config.yaml
n_layer: 16
d_model: 256
head_dim: 64
activation: "swiglu"
norm: "rmsnorm"
grad_clip: 1.0
Each number is 128 + 32 x the weight over its row's rms, rounded and kept within 0 to 255. Layers, rows and columns count from 0. Numbers have three digits each. The size before them is the row's rms in percent of the matrix's.

# gate: layer 5 MLP gate, 704x256, rms 0.0509, rows 340-356, columns 128-255
# up: layer 5 MLP up, 704x256, rms 0.0499, rows 340-355, columns 128-255
# down: layer 5 MLP down (transposed), 704x256, rms 0.0503, rows 340-355, columns 128-255
gate340 103:112106160118119140132091067127160109131097181105141113126087157150152181125095103142139131118158129128182150102136162082123107146089144141162169124124090134163121131107103164175102161177086174139135122159175148162125121112101068060130132063123097152117060123131108125096157106100154139106142176134118179090088128135106118091128103089132117123122152096214096110113136157090121144150121
up340 101:110097125115091130128123126082132100110143140131126085150079100122142111090161151173141160120158123111159147142192157054118170209130104124137196149058184134117149132092139115179127145162125147181102102159104139148144098091103122129143121191093076148055174188103175113075142148074131169183125106173152182119176116144131145114133134187137117139185124191146156128159107106162085106120100
down340 103:061103072107197148124131087131155116099136134105114077145089074125187118145111122154152081112140193136163182156195096138121135116116072075133097165074126117113132109114115090092108138141205101114091114145151075120113182173149126118176126098105126127141121118134206085071087112144160115057121125110127170150110103132111135154131174079046151171099106112091113145103083159221094154104178
gate341 098:148148180137128108090065128127114114151198141248107147145109144095110123159105202158137165079096131083137142121122045128168179059085109102113160105118121138125165144113135117212113188133121102207043121160146113079167115120188166141102138062121159133189118116083094112157105146136177193097115142106171131134068149096184124137120149154126129115093147124081119129089061126124116171120127
up341 092:140169196117127059192113125157077069129146099129097107125119112101141176141174150139169074103097101122115174163157215087112142139159125142117086100125136185098148169126127153229123162161151159171118186152124101135150055141106081161137178109106101155135144157138148142062112121097137150175160113094119135140139141084128189121199090101147110161136077153088099230115077147117072120151104
down341 100:146115135068112111051069136152119146119125142123137065193070136131160116111110141188130177088114168129138153087070094131155191123082138162181096111152173096120070138166126216129125135132119180145192131146161113124154122118131128152089090116106166137128139087170153131125040089132140140117130085085129098143112135098159110109083132128161125095161143121141123185103127135136086158156107
gate342 103:140129140110132071152077098142132129145142152197103161077144117120123143112100074163140220103117107071091058107125178167076082182170174107083088090180131150124133122181150111142210180128085108142086105164113107130092212124149143137115168092129091172131156063126113138145083087081152156150190118090102145101116124206094117173124074068118099152114177154077120098159148131116127100137083
up342 101:148142150160081127125162202108185120141129107128102145169126135093151114096160172161167126099185106167120179154139152142149195137119155181150142097125085101126142137167117180137133132151084115161081107071123148146174121110118123141137161180143145131120123175137136152186081086146176097156133162112069155074108142119120157109065129139091096045118103157118118090135126124061147108109118
down342 103:126147126208105111132090163131125118074143170164106133098144143126173139126096126105148129165133116078098176074143134130163095138165070159098167126121166143101139115124132135073149143167154119103140105159157132106056057118137082095169109127128101058095114094135098149168132089130117106145175159136141130146103066143155151113132118159044133139125199116165113148124162070120126085144161
gate343 096:100109113126132124116073165151159136111090103148118110172089216121187125208132133115123140115112100134108168154150159123134126146119115087122081100039112127136112149130095142145142143099099174120117128110144102105133119122108104057087173115166161103166104097096186123115158111124081191054168103111170128096136119112169100159104137140095145092130140088166158165147094116178136142141129
up343 099:149123095089160080099133154124129138113132094087101088151178111121169143099146083076099165096190063069096089067135134148057099108144096134159129158118128073130140133132100197178126127134072121088171109168107173179104094143150130099104198096165091093132153099096124149124096072131134106168142084141103163126096124185106154081115115107149137114103057106156108113116166142110144141172143
down343 099:137139105110108088149101157111117137119138117089171102105044153141132133121087104124102105116180108095104106153158159116107182161147107117132136109115088166093026154132154052146114132145200188111170140158154128118128140110110162115178159170165154120170078107175102137111089127141065188111158131092116086113087123087132129140078123179150073104107127143135079145111147157166129152160140
gate344 100:089143113136091073126126191111155159109127146155138175126129067139073197168164080119156147122139087201163101137121085119102134106132155051148160159123151107125132160145156124187148183157139133138120072160100115146143161123075131135131075162165104097142127088120175122028145133142151128085175140136147140118110121127113096165102119184120122079126115065150161176139140156137134121142079
up344 101:105146108140153133142148106147160134136159097112179123134148114187104091105098099123136124086146074162128099167147167148084164089104129151154177116088064066128088179090126151151128168142090164164138119159102096144117084130056128117161106147163125101125116123090173159082173049162118116114134185099118158162140147109118134121131167125162190150166103217161160112072077072161114155150129
down344 101:117171136129152148125102130155183079130112127092164141116145110200108131106103096103146134104181104143134161148187102083117119133114141200076126153108109088090115135123133186138108145106124159164156116148126088110079037127141115122148078080157223150156173067082136114078153096146101086115150123159101174133165142125127190114122114095119081174179142189116177109157115144131102158136124
gate345 107:105157042140159092154098138125113095147133131142135136122180112084157172090147111148191140091122064072088145172104125091185085157173119097126063083114138098088148199072098165171069143096076117128081104155133130156153090146134072145106112099204136150182089128133074135159178115152083076119098088084136093191123094082110088139111165135164111150151129174136122102168145100098100191139064
up345 097:153117095175120148104123141134108145091147202139162136102082142139125106210107156201139117117075111139136090130108102112083121156114132173112142122125123135089116124113130106072098102179172141162115118143062118127140110172122114128113155111143171179122143112096144110146104100076131109135219139150076129141085122086132100085103074119151106105102202170115080124125116143140165083144155
down345 092:068096152118097164099074116088086199132117135167180121149172120087175111153126120170100197091096139166129128098084098136121167144108143168161038113104123117160148147101102138119101115088151166123123153182118129150094159120100162150128176115139133121058129151180041105104097176145110066151200081134097094120150111100129069120141154147126117160114114139094147141141103082119090146085149
gate346 101:123173116155063099179110114133185085125163134146139094117085145159161107146098172129131112123114070110116087117111117073122151156153153128118137091096170129078157140054172181114098140078080093165148118154107099148162155124086152146135125153146110086182145095131096175103166144127118139156163087105106115125138114117116116108145104145125159160132091117160136228117076137108129100083142
up346 101:186140151142114101152076145105158100109157148170146144152108151076102171114156184131148115093141108117157079109169121139105132099104136159177138083114177179117134118131082152122146178098151154167188095126134115133144149131084199106146205102135119134075115130143107156046178144144060167108134126068038100136093187121096181066159086115147118169169095091157144175140071092047162078135110
down346 103:162115089158136097103090152104193135091144138114098120130091146087157119095084147144101060090138121162144073119139149072179130101083097112146162152150167077174137147123103096140093142175157124135155115110172114170125139164136121204167086104152158123129126126176116220085110128088123112136120133175132132140153149133099143129103081140122157162152119051101140129060083138050092120160141
gate347 115:095168096128152113150113187137132144110151137109135117129125155116157123195146157161127087088133110149131126093159103115152154188164132124138102154119129147221115109138169135119090119137146092141072175164131165123140033094093085111121187108155149181084040087078158071123130164094140106107139144135113081090118139123118136150126128127133112129151135145083132076147147151186067163156090
up347 116:133131062157116144130111103137133113097190149178081132161127174124109126147103058095093160133115169160173077096177170144130131073154169119126108111075155194070125101171146162139121066175189109086144105087095170102190131098074148078116118138128106101110126128145140145114113109125124113092139088096153129143132128172150097204180139119140118156115171144103093096104107151144077081162140
down347 106:099083056218152090078084116135155093089097156106092111135109176139132142109135096058152170154099056125137151124101153114153179140171115127153128153139158140185114141174097130104105103122213157114115143090142166060160129158162188151121146186165146115162070109098125152130139153125082115151140168171186125109163094088156128112122131113129137150096164119128096137119130117083106099123137
gate348 090:185194155149110134138137077110156156123138120120146108084158128098100113174151123148165028097138090151147098159138065142127120164176163101185113113117141117123176117091153198125134179139083080114158129124114084106130045145085109195114055079118131099098105099171134140155163124188127159105182128107077127149130081067163165159156105102158107136189105107159099149122191144135151115066103
up348 093:161179158144140160125150128101185135179054140150170141125143095166161122107075157162131117162043094170146181107123113093117097145145165129110192122129111168072108138096223149117100157093175079144170157089124108107159124086062139150120116161102124124132126111143170142078185148135077111087101170141096089164145142130133097110131173113122089107137169129113109074150152125171157145073149
down348 094:123116136149176109122049141157156171085075101123123094147120139141154115127090145098109182094178121215112110163114160157126098149166146142063102132102137142070140139098127150103110118090165137157199049139202124108150146127147111142086104171073195159182116104083141135087174168125123138110217082129080152120165077085135104158142080101127120147168156170146164130152119120129112206105128
gate349 092:100151174096093115172181160176117170010159121133179131111150120086139160125107053140109108182145163148162128114058124097098148124100139090138124110111166120119132077136140125088117102085109165093175117166135168105106154137122152110147126151071113133123134208188111122147113099172153094187177127163136130112167115129111109180157194153160048079086175103187216145125125167090124102144195
up349 096:071074104136149150116164126150104144144114117158093079115132080170141160182136147158111108121107065120122140122199071193122120092175121155169120140097102047107174148103102155139125186150131072110139079072095127107132137124136171102149154130158103121154104058178094060083110104134164192089111122154062093152135084129130193136075126145113168116132148019152072141132136187108152165076171
down349 095:103115088094190125157140108042090129127137180127129105138095181145103073168150136160119136136129149107142126104158103131164138182186072141183098122132115118136103108132090139147148150128152160158137124094154140071086132143153100134122147112130134121138104143192105138151065140147178119141128144101123124104053149168089110155081099084165169103157096110130132140183117162133115162070172
gate350 104:113145127101083178133137121167109105151096207127133118102116077167144096147137104177073083123147117116110081112150110115102147095177162136119076120098127092077119140132154117122208120190073159132193093181113145155124139192103099119084067077127160167145084135110087112181106143117093140215153101129106111119145132107135081148142124126122042107098092163103169069140158108162063119099111
up350 098:131135134123120140129080061133148134105167125152139156123142117120162098126170124108060160128159116130119098124139118088118145131108106169167054073113154089110139168130146087118156097158101094071079088227070150211042118112089061136104127157130131151126155140172086103171146108137172096135085096111112151108159203178143146105194119095138123154160118184195178117066118165116122161078115
down350 102:149165126095201181163148153139161147168137127162113188182162085118088150130071124084117107130115078139169117115150161134057119126118139185126073076152119117108108168120120138079128195137113133132142122128107148079125093107084072125131072163175141107115098164115133092106140127079159123103118190120131160154136171154138182158132116136111048152181110154102080093100151108127151124107120
gate351 096:130100118157099112150150122159115100138091161168124125133145112160197142108103086141157111129110111138095125168099084113115047057063108116120127084165111154153111164032149083129108137175133154136052112128153138088093124121117096221124175125121146134236169149100119105100151164117118121191110121118151168137131171128143196107183124128174100200131126117119121161105141136113109133137131
up351 095:084158168122107083116124133120154126124108081160085085145154126159084102104080114129146140179145108090079168139141134094119111099109116198149121112124146116101089157119104132122129146147150135102156054145137152116113115097143122215128056178127209073179148113143092045116112085126110094096133114117157188100115114077091171079159106137139111175106110133075202112118107096128140136128135
down351 096:165073122197102113215131106163160111133145125107115114080084173110118144161175066110089121132186109125103147148155174129099084161117124129146095135153169157140193148120125069095139160147149176144131079127122122130164168092169117128134082106142085109175134053007083136070122114167115123068143158120163065142067131110146142111111083093133125086088122132086097187138127176166111147133205
gate352 100:130163156151180163159102102098155134170103111079111142087112169166076188136116168176095141049088095140113099120121104097166102129139111092089130140129145184095098154099080100099147191145156137108177198133115116103138154123091061081096101095145098138116118131184108134106091133117130120160190158114079160130156102230105127113108121156102124113139109093132061156133121132048119123099100
up352 099:154116131113140102167112150143069112150144084127148145103083103141123129137115041065160113083166182156124089141151093114082163156097100091094085181100119089133159114124111133145109104143133101106108089129059142175140108085174169115081112128066139168137144126086119110151140144121116204114112093098175115106114102045087107189096135159130119092078125101168131085149128026151170062089064
down352 104:151156103190180106167177158097117176165173097211130144090164124139182213144157112118074118137118083155160167098126078124136118162103124111117110170059101139125101143165118137135119131170097179130136125138137108154109117110096178170124101137153130128128175092175134189141176141086147149143109038113167153080110171120147141184146109119167133113089088130168129103178107092110074103084126
gate353 099:165128142132111137111130119083144185104120159134081113123167159056102037108129119106155171122086102114104162118080126133129129102101127074183078159132058089122082166152142097114084097130104147068121142109119131093104182149145114107106124146037088093158149179138107112057113144167122049157163065174169116141072154168139177130170177166090124188145152151149096115199158148159111148102112
up353 097:125104172110112106143110123141092104110167049108101121169153158157125121091103172142104070151120142104159104144093073138141075172100106130170148156073110125142166092145115132175101145158111122073086113114154160170082099090145178120151110093142143122090074103123093184167157162110097130050145133097095116090142146146098142064093115134167100065093101126098092079131154058092140113154081
down353 101:112133117124106104069081181082103090151057119086134149097147076108130144178132101179135173121137081125123203169096130146126128167155148134161110109113112098176127115160088123130107096144168149116157174128139098118171149178140183122095097136178157110136157137079156112104074098117102100159142146105167125072090169098122095127115127088077114157144152116109145160044080154122105095083098
gate354 103:080136142183117135079124152089123131170102168148143145162148153198145105089081134219069108196148157125102106115116135155094078121161069091076158155110137127137148141127156166130077076131116112094170164128114150180078090158131102147109163089175130114126084130081158156063112144127118144153141150086135182103153058140088132202078137070070142116125126141119118113133119109144124095154158
up354 105:114067163083082183145068111077098147125101166081138118207094160126156141077111092170166144186152117154147148104128094146086101145127087067091151135111130079138125074179100117107164151100121132098214148128075137133089091154136142095147080154200123095128110141110149086065113088188183099131081139129077188143144114091108137170135195107122135158180090103136114079091096145129101135208141
down354 101:162168154030112132116108112149112104095170173081091081159096120135151128173139083084154158090197117156144157110105159094119176175107148107083109135128134098112175065132134091180162140124161110130108129123129115173123118145103155111106181189159161138131075122117191118116048101108138186145153115122147071159158128091118152146134125168178164126171078123161128101127091105150088151117128
gate355 094:153130141119091083133131103149092127159126100095101172182152083095141167142110129195133223101147148163136126118116154117124146114106126098131150154143153164184120133127156169075125135129065129067163167130135125148109106097123083137177112169141156127172100109131117075097096134151124081079174104159173132139132106159154124175128131141106122152162112165114154109141101239159136142187207
up355 095:140074046105170095117075146127171099123106088091084112151155148129119130191141159079089170068179118198110152133135089088107141159143127151136190106188109161137141113111091149149094126099133168162197125131146137105079130153115107141160144102168114133138175134123133095074110094107141096087103102204108131126118155107153112132135089115126094166193137112100127103132151151189092142164187
down355 096:141121089079099119170146059115139097155194154182131152139140099088097136094108077160139177164150142130142153152138114175058139166116168150139101092108114136154113174125079052131110178138149162089140132089141073153178081096118111135160102086081096108142123138180136108138068095162115138133142059094110144143140120116169151176134171117160100120141158106136144145154125176092160093163161
gate356 094:118071143148106157104148141150099165197133166143125124154112090041130093114170108148117110116164148130148150091105134159117108093130143140173139105147113120121174113127084120147140153107131115177123138140100137076141119156148123062149115159103059130133105113166098118133150120127089064091164160160167082123178155083140109150113086145212159206009098168160139147173113084107091084134103